config.yaml
n_layer: 10
d_model: 96
n_head: 3
n_kv_head: 3
head_dim: 32
d_mlp: 256
vocab_size: 2048
activation: "geglu"
norm: "rmsnorm"
norm_place: "peri"
norm_eps: 1e-06
positions: "rope"
rope_base: 10000.0
rope_fraction: 1.0
qk_norm: false
attn_scale: 0.177
bias: "none"
tie_embeddings: true
parallel_block: false
extras: ["capped logits"]
init: "normal"
init_std_qkv: 0.051
init_std_o: 0.0114
init_std_up: 0.051
init_std_down: 0.0114
optimizer: "adamw"
lr: 0.00294
lr_mult_qkv: 0.7
beta1: 0.9
beta2: 0.95
lr_head: 0.0127
grad_clip: 1.0
warmup_steps: 302
schedule: "cos"
final_lr_fraction: 0.0
batch_tokens: 32768
seq_len: 512
doc_mask: false
train_tokens: 137800000
steps: 4206
dataset: "wikipedia_en"
Each number is 128 + 24 x the weight over its row's rms, rounded and kept within 0 to 255. Layers, rows and columns count from 0. The size above them is the row's rms in percent of the matrix's.

# layer 7 MLP up, 256x96, rms 0.083, rows 68-131, columns 0-47
size [107 104  90  98  97  92 111  87 100 110 102  97 103  95  91  96 101  95 105 114 104  94  92  92  93 102 101  94 105 106 101  99  95  96  97 105 114  83 100 118  97  93 106  86 104  97  98  92  87  93 105  86  99 100 111  88  98  99 103 101 114  89 107 104]
[[158 113 133  84 145 115 110 139 121 118 160 129  96 109 116 143 146 129 172 124 128 120 164 134 155 128 117 135 128 132 156 116 145 130 107 130 103 121 126 112 134 104 116 178  85  77 132 158]
 [134 105  82 128 171 105 110 111 127 132 128 106 108  95  74 124 143 143 159 117 157 101 157  84 105 107 161 136 140 161 101 139 120 108 100 118 158 121 160 195 108 151 119 131 169 122 151 127]
 [130 135 113  95 107 172 110 140 145 118 140 176  83  86 137 151 108 140 138 170 151 106 121 110 122 124 145 116 140 109 130 130 136 174 169 128 133 100 125 150 112 141 125 142 100 146 109 103]
 [143 120 124 137 136 135  99  93 127 130 128 131 110 145  89 138 149 126 126 146  67  97 147 164 110 135  99 155 116 142 132 129 122 120 146 139 105 104 141 116 114  84 123 143 114 169 101 144]
 [127 155  95 121 140 171 130 129  78 121 112 141 131 142 140 135  96 118 142 121 147 119 157 134 147 123 162 100 113 102 128 109 155 109 166 140 132 112 159 123 111 146 128 174 190 119 130 166]
 [118 143 122 102 112 138 170 118 133 127 105 128 149 109 128  90  72 121 122 101 165 165  87 127 134 193 133 114 117 113 142 121 125 127 160 145 166 125 140 160  89 106 105 126 161 149 127 135]
 [121 158 106 142 129 110  79 114 158  77 109 122  67 124 123 141 127 111 131  82 110 168 118 148 155 133 134 119 129 157 106 122 166  59 116 129 117 126 133 119 188 151 140 136 114 133 117 144]
 [140 156 103 184 120 184 161 128  85 156 114 147  78 103 140 107 129 102 144 138 130 151 131 111  98 110 102 103 156 117 117 109  94 162 154 140 135 140 161 175 101 132 100 136 137 110  85 138]
 [101 160 102 127 166 127  95  93 102 140  89 135 103 100  99 117 123 171 115 147 135 140 135 100 104  71 140 157 107 150 101  86 131 121 161 136 121 139 137 172 103 136 128  85 122 125 128 167]
 [102 116 124 181 113 161 176 133 107 138 108 103 102 120 152 159 143 126 145  95  91  92 104 136 128 164 126 121 140  76 130  88 106 123 134 135 136 138 164 145 153 101 108 126 169 101 137 109]
 [129 150 131 105 133 129 129 131  98 128 153 124 128 136 113 147 150 148  95 125 126 150 117 107 154 138 130 124 148 132 119 134 143 107 129 160 166 144  91 114 149 119 159 137 109 102 145 128]
 [147 114 140  94 120 118  99 100 115 113 148 139 148 165  96 127 117 175 117 113 116 151 109 127 171 146  94 117  83 133 127 114 155 126 178 136 118  89 159 119 105 124 188 118 181 134 140 136]
 [139  82 111  99 153 126  68 115 108 122 129 134  96 162 124 118 141 139  93 171  99 141 140 109 147 159  94 113 113 126 154 116 158 106 148 107 139 141 129 146  99  99 176 115 125 125 133 120]
 [128 116 135 125  93 105 195 100 133  88 143 152 141 145 167 130 123 109 135 103 113 133 122 120 132 145 145  83 132 163 127 151 188 154 123 113 137 124 133 115 110 130  97 136 129 133 109 113]
 [162 136 156 132 107 135 124 109 139 108 144 146 154 131 132  91  97 104 109 100 129 129 126 108 135 102 130 139 136 148 114 136 140 109 108 128 136 114 156  97 132 126  67 163 165 131  80 146]
 [179 175 140 105 135 128  94 163 127 127 138 153 154 136  97 138 128 116 115 125 141 110 152 141 142 148 113 189 126 143 129 148 133 116 123  78  88  82 138 108 127 162 109 127 110 111  99 140]
 [126 170 106 108 109 131 172 150 130 129  99  82 129 130  99 140 156 140 114 162 101 154 129 131 120  84 112 119 104 138 127  98 175 137 145 133 111 139 118 123 150 133 115 126 130 166 156 103]
 [147 144 119 125  96 122 157 124 156 154  96 147 121 166 176  79  89 112 124 108 151 164 136 116 137 117 152 153 129 140  71 102 140 160 182 141 137 129 100 135 137 115 129 107 124 163 138 145]
 [103 135 159 184 145 167 130 132 143 123 117  80 115 115  96 186 128 114 130 142 136 152 103 148 115 171 131 133 125 144 127 133 114 154 110 158 112 125 156 146 107 143 144 157 110 159 132 142]
 [125 157 137 122 120 143 142 115 146 131  94 143  77 134  96 126 153 105 143 112 110  89 135  79 181 120 135 153 131 131 138 123 165 149 135 155 111 130 168 157 138 125 150 137 130 108 157 181]
 [114 124 151 107 121 123 129 153 110 109 117 122 115 151 145 180 164 150 122 105 120 103 131 105 144 131 125 104 131 142 127  91 123 110 150  94 120 103 127 164 139 164 201 116 134 129 108 128]
 [149 136 107 117 134 104 123 131 128 134 141 150 111 131 156 188 129 171 131  97 134 133  95 154 132 158 120 130 119 116 182 142 120 142  77  90  80  70  82 109  98 128 130 137 132 139 153 141]
 [108  95 100 113 139 131 111 129  98 166 154 142 168 133 133 115  97 121  91 132 100 124 158 152 120 170 148 107 123  73 100 136 103 132 138 137 158 124 121 157 131 126 142 114 139 104 147 166]
 [ 96 124 102 158 120 128 133 130 127 128  76 115  92 115 112 103  93 173 128 154 113 104 104 122 131 112 187 150 127 124 138  81 112 162 164 138 121 114 132  96 136 145 117 156 170  81 127 141]
 [140 128  98 129 130 110 123 144 151 157 133 154 109 128  87 106 108 138 128 110 114 102 140 147 133 160 124 112 120 148 142 128 179 120 124  84 135 155 131 103 146 112 171 116 175 201 133 154]
 [139 149 100 110 138 114 119 139 132 149 159 118 152 111 151 136 104 116 139 155 158 173 145 151 114 136 117 106  90  82 188  94 155  80 143 178 145 117 122 181  81 135 116 123  99 114 147  97]
 [150 136 137 112 123 123 181 122 101 104 121 147 138  89 102 128 119 152 100 154 149 117 139 120 118  93 133 121 138 108 141 122 129  95 105  90 127 111 110 133 152 125  86  76 110 137 141 104]
 [114 133 151  96 143 113 140 139 110 122 112 194 146 165 125 130 175 140 123 124 126 108 132 156  91 154 147  91 107 124  89 135 125 128 161  92 125 150 127 122 119 137  99 132 115 122 100 115]
 [139  92 103 135 124  83  97 122 132 117 162 139 111 126 132 112 120 116 148 125 133 134 128 131 133  96 154 131  61 143 118 120 136 106 147 109 110 162 190 159 167 150 101 129 123 103 131  79]
 [139 113 152 116 103 161 112 113 125  86 126 142 112 121  89 137 136  83 136 134 107 114 159 126 129 115 139 145 176 108 137 111 150 113 110 109 104  78 135 170 108 173 117 108  90 165 116 148]
 [114 119 133 102 121 101 139 152 151 105 117  99  86 128 131 114 140 119 130 120 158 132 115 135 125 173 145 105  75  85 108 131 120 109 145 186  85 129 126 177  80 149 113 128 133 102 118 140]
 [124 145 129 116 151 105 193 137 175 137  91 104 108 124 109 130 130 125 148 150 121 121 112 115 136  95 148 133 122 112 115 114 144 145 136 122 182 143 161 118 153 170 118 113 181 191 171 115]
 [ 63 165 106 112 135 153 135 120  96 150  80  97 130 122 110 115 147 137 115 110 143 136 103  86 128 116 147 132 123 155 184  94 184 147 123 147 180 125 100 141 103 135  96 107 170 157 147 141]
 [ 93 148 132  94 128 104 121 119 101 132 144 115 162 136  90 152 152 148 127 170  94 124 174 122 128 125 108 118 112 124  93 115 141 136 143 135 103 122 161 154 156  94  94 149 116 108 121 150]
 [143 125  93  89 175 136 112 128 102 132 158  98 112 137 115 129 175  91 135 141 148 119 140 138 135  92 156 142 114 169 105 134 125 145  96  96 125  99 109 102 165  91 136 143 126 108 126 173]
 [ 93 116 100 149  83 130 123 119  97 124 148 125 108 165 145 120  95 139 127 105 131 165  81 144 117  84 153 129 169 137 139 111 110  85 123 112 113 107 126  95 109 136 155 135 146 119 166  98]
 [103 115 115 172 141 150 128  98 116  79 150 119 158 135 105 138 107 102 107 138 122 181 102 139 107 155 136 170 141 111 135 135 142 122 147 142 126 132 117 124 150 114 128 113  74  68 117 129]
 [ 87 123 121 138  81 114 134 110 198 108 146 113 117 103 138 156 151 168  91 110 122 173 137 130 125 138 131 140 131 147 130 164 109 133  65 142 136  55 121  94 138 111 122 144 120 140 137  86]
 [129 109  99 132 107 121 144 129 142 111 138  78 122  81 173 125 121 118 121 129 138 112 141 107 134 152 159 122 111  98 151 150 156 146 104 109  92 138 129  84 143 154 124  82 144 148 137 107]
 [141  97 147  96  94 125 149 177 154 128 161 128 130 102 153 171 158 112 140 133 134 144 121 137 105 118 136  91 132 106 125 151 125  95 157 146  87 123 169 115 182 155 166 154 162 142 124  88]
 [131 105 113 161 120 103 143 112 145 111  75 142 162  94 149  57  75 126  86 129 152 139 140 146 101 134 114 146 130 128  99  96 125 135 148 126 136 140 140 146 113 113 106 165 104 124 141 109]
 [ 73 135 134 126 162 156 116 100 103 142 139 110 120 158  82 152 156 119 120  74 123 119  84 150  80 115 154  92 124 116 110 130 141 108 116 122 139 141 129  90 166 138  97  94 123 140 151 134]
 [149 157 113 151 180  68 137 128 137 110 106 113 125 163 151  64 138 152 163 133 174 157 122  96 107  92 180 120 119 125 113 116 166 136 144 106 135  98 116 140 127 128 129 120 119 111 103 149]
 [147 136 100  99 159 133 169  80  75 156  99 166 133 144 125 133 156 142 118 154 143 127 121 109 115 135 138 120  91 142 151 109 100 163 159 129 101 112 152 113 123 152 124 123 132 113 124 129]
 [101  99  84 137 108 114 117  94 112 113 142 117 166 100 183 127 152 131 146 110 169 113 137 139 136  96 126 159 149 112 134 142 106  88 159 179 133 107 125 131 134 128 163 127 145 141 144 116]
 [117 142  91 158 143 123  93 114 136 103 140 173 158 168 122 131 104 105 148 185 116  88 101 117 125 118 180 158 153 124 166 135 133 134 126 146  97 111 108 130 176 172 163 118 145 122 102 162]
 [147 131  91 139 179 104 142 170 146  81 144 107 125 105 190 141 148 162 143 149 137 136 145 109 120 141 142 131 145 135 139 156 159 146 102  84  81 131 147 117 165 118 150 109 109 111 136 114]
 [141 117 148 140  99 138 147  78 127 151 120 128 129 152 153 122 112 157 120  98 135 135 103 134 161 146 150 114 157 156  71 147  87 124 131 138 168  95 112 104 110 141 113  78  71 168 110 143]
 [ 89  95  80 170 106 116 130 113 126 119 128 120 102 143 130 145  84 124 177  88 139 123 118  84  94 138 134 142  96  77 123 119 147  98 103 112 108 137  92 115 150 146 132 116  93 118 108 154]
 [123 124 115 134 126 117 151 130 108 117 134 127  93 139 147 107 114 113 127 108 112 172 166 146 116 142 125 150 157 103 116 132 110 136  91 120 106 127 132 139 108  99 150 186 145 142 134 139]
 [ 79 159 151 133  95 152 136 128 111 121 166 135 136 122 112 105 166 136 138  84 128 148 144 117 135 153 107 130 135 117 129 102 136  84 178  97 136 140 140  98 149 132 149 170 135 117 132 141]
 [147 130 114 106 139 129 115 178 117  99 135 158  72 120 146 119 164 126 121 115 126 122 135 175 100 162  95 130 121 121  89 172 119 112 115 107 142 105 114 128 138 172 115 136 133  75  94 137]
 [126  81 131 146 137 157 132 172 113 159 164 139 142 129 134 124 119 125 116 141 128 144 122 155 133 102 177 137 115  94  91 162  94 139 127 116 136 103 148 139 120 131 155 121 169 114 126 155]
 [121 132 121 157 114 161 112 137 124  88  92 108 164  99  85  95 125 159 129 137 131 149 135 175 169  79 124 145 143 142 123 150 152 158 116 141 133 115  86 119 154  98  82 123 174 148 145 141]
 [119 130  91  86 150 100 150 135 149 158 120 104 161 104 105 160 118 142 105 146 113 102 130 103 114 140 108  77  92 125 158 100 135 105 158 104  87 160 122 134  98 101 112  94 111 158 118 119]
 [153 162 123 179 114 170 125  99 116 135 124 163 134 130 161 140  99 102 140 118 183 200 151 125 122 140 120 127 128 120 123 118 129 124  70 134 160 124 122 146 105 162 106 110 135 119 150  99]
 [103 144 124  80 165  92 112  97 147 129 117 115 129 132 133 133 152 128 132  95 135 120 112  95 166 139 203  77 144 138 170 119 122 102 147 138 159 139  95 135 119 141 127 122 162 139  92 164]
 [108 124  93 134 100 108 129 140 120 144  89 152 185 114 172 107 154 124 129 131 124 105 138 135 151 123 185 109 137 117  66 117 108 111 110 104 121 114 134 146 126 171  96 115 143 142  94  98]
 [129 127 149  73 114 144 164 132 157 120 121 114 145 107 128 113 139 101 139 192 111 123 148 139 125 134 149 122 104 109 145 130 134  63 107 121 129 132 118 121 179 152 141 126 142 147 161  94]
 [152 160 129 170  92 118 124 126 159 157 107 125  75 163 160 118  97 116 171 111 146 137 108 124 200 126 136 136 152 120 128 133 120 131 115 123 138 125 111 117 108 111 122 127 140 124 121 152]
 [ 99 135 129 115 106 172 129 139 111 123 118 118 135 159  88 100 110 112 137 154 139 159 136 142 137  96 116 145  95 115 147 128 129 126 125 119 150 105  87 151  96 131 158 137 135 121 103 130]
 [142 120 165  96 140 188 148 112 105 125 154 148 160  76 106 128 107 155 131 137 129 127 170 139 107 140 151 146 144 118 135 126  82 184 195 140 132 136 133  99 148 121  89 137  99 107 103  99]
 [101 101 109 120 101 129  96 110 126  76 106 126 118 113 118 117 144 137 115 143 130 150 103 139 145 152 142 125 156 162  87 134 154 107 147 145  74 132  93 144 107 124 120 161 167 124 156  87]
 [139 122 105 150 152 101 140 117 133 130 129 119 108 190 154 137 117 129 102  94 135  93  65 158 153  99 134 149 140 119 145 152 130 152  80 108 105 133 166 155 115 102 124 132 154  82 100 140]]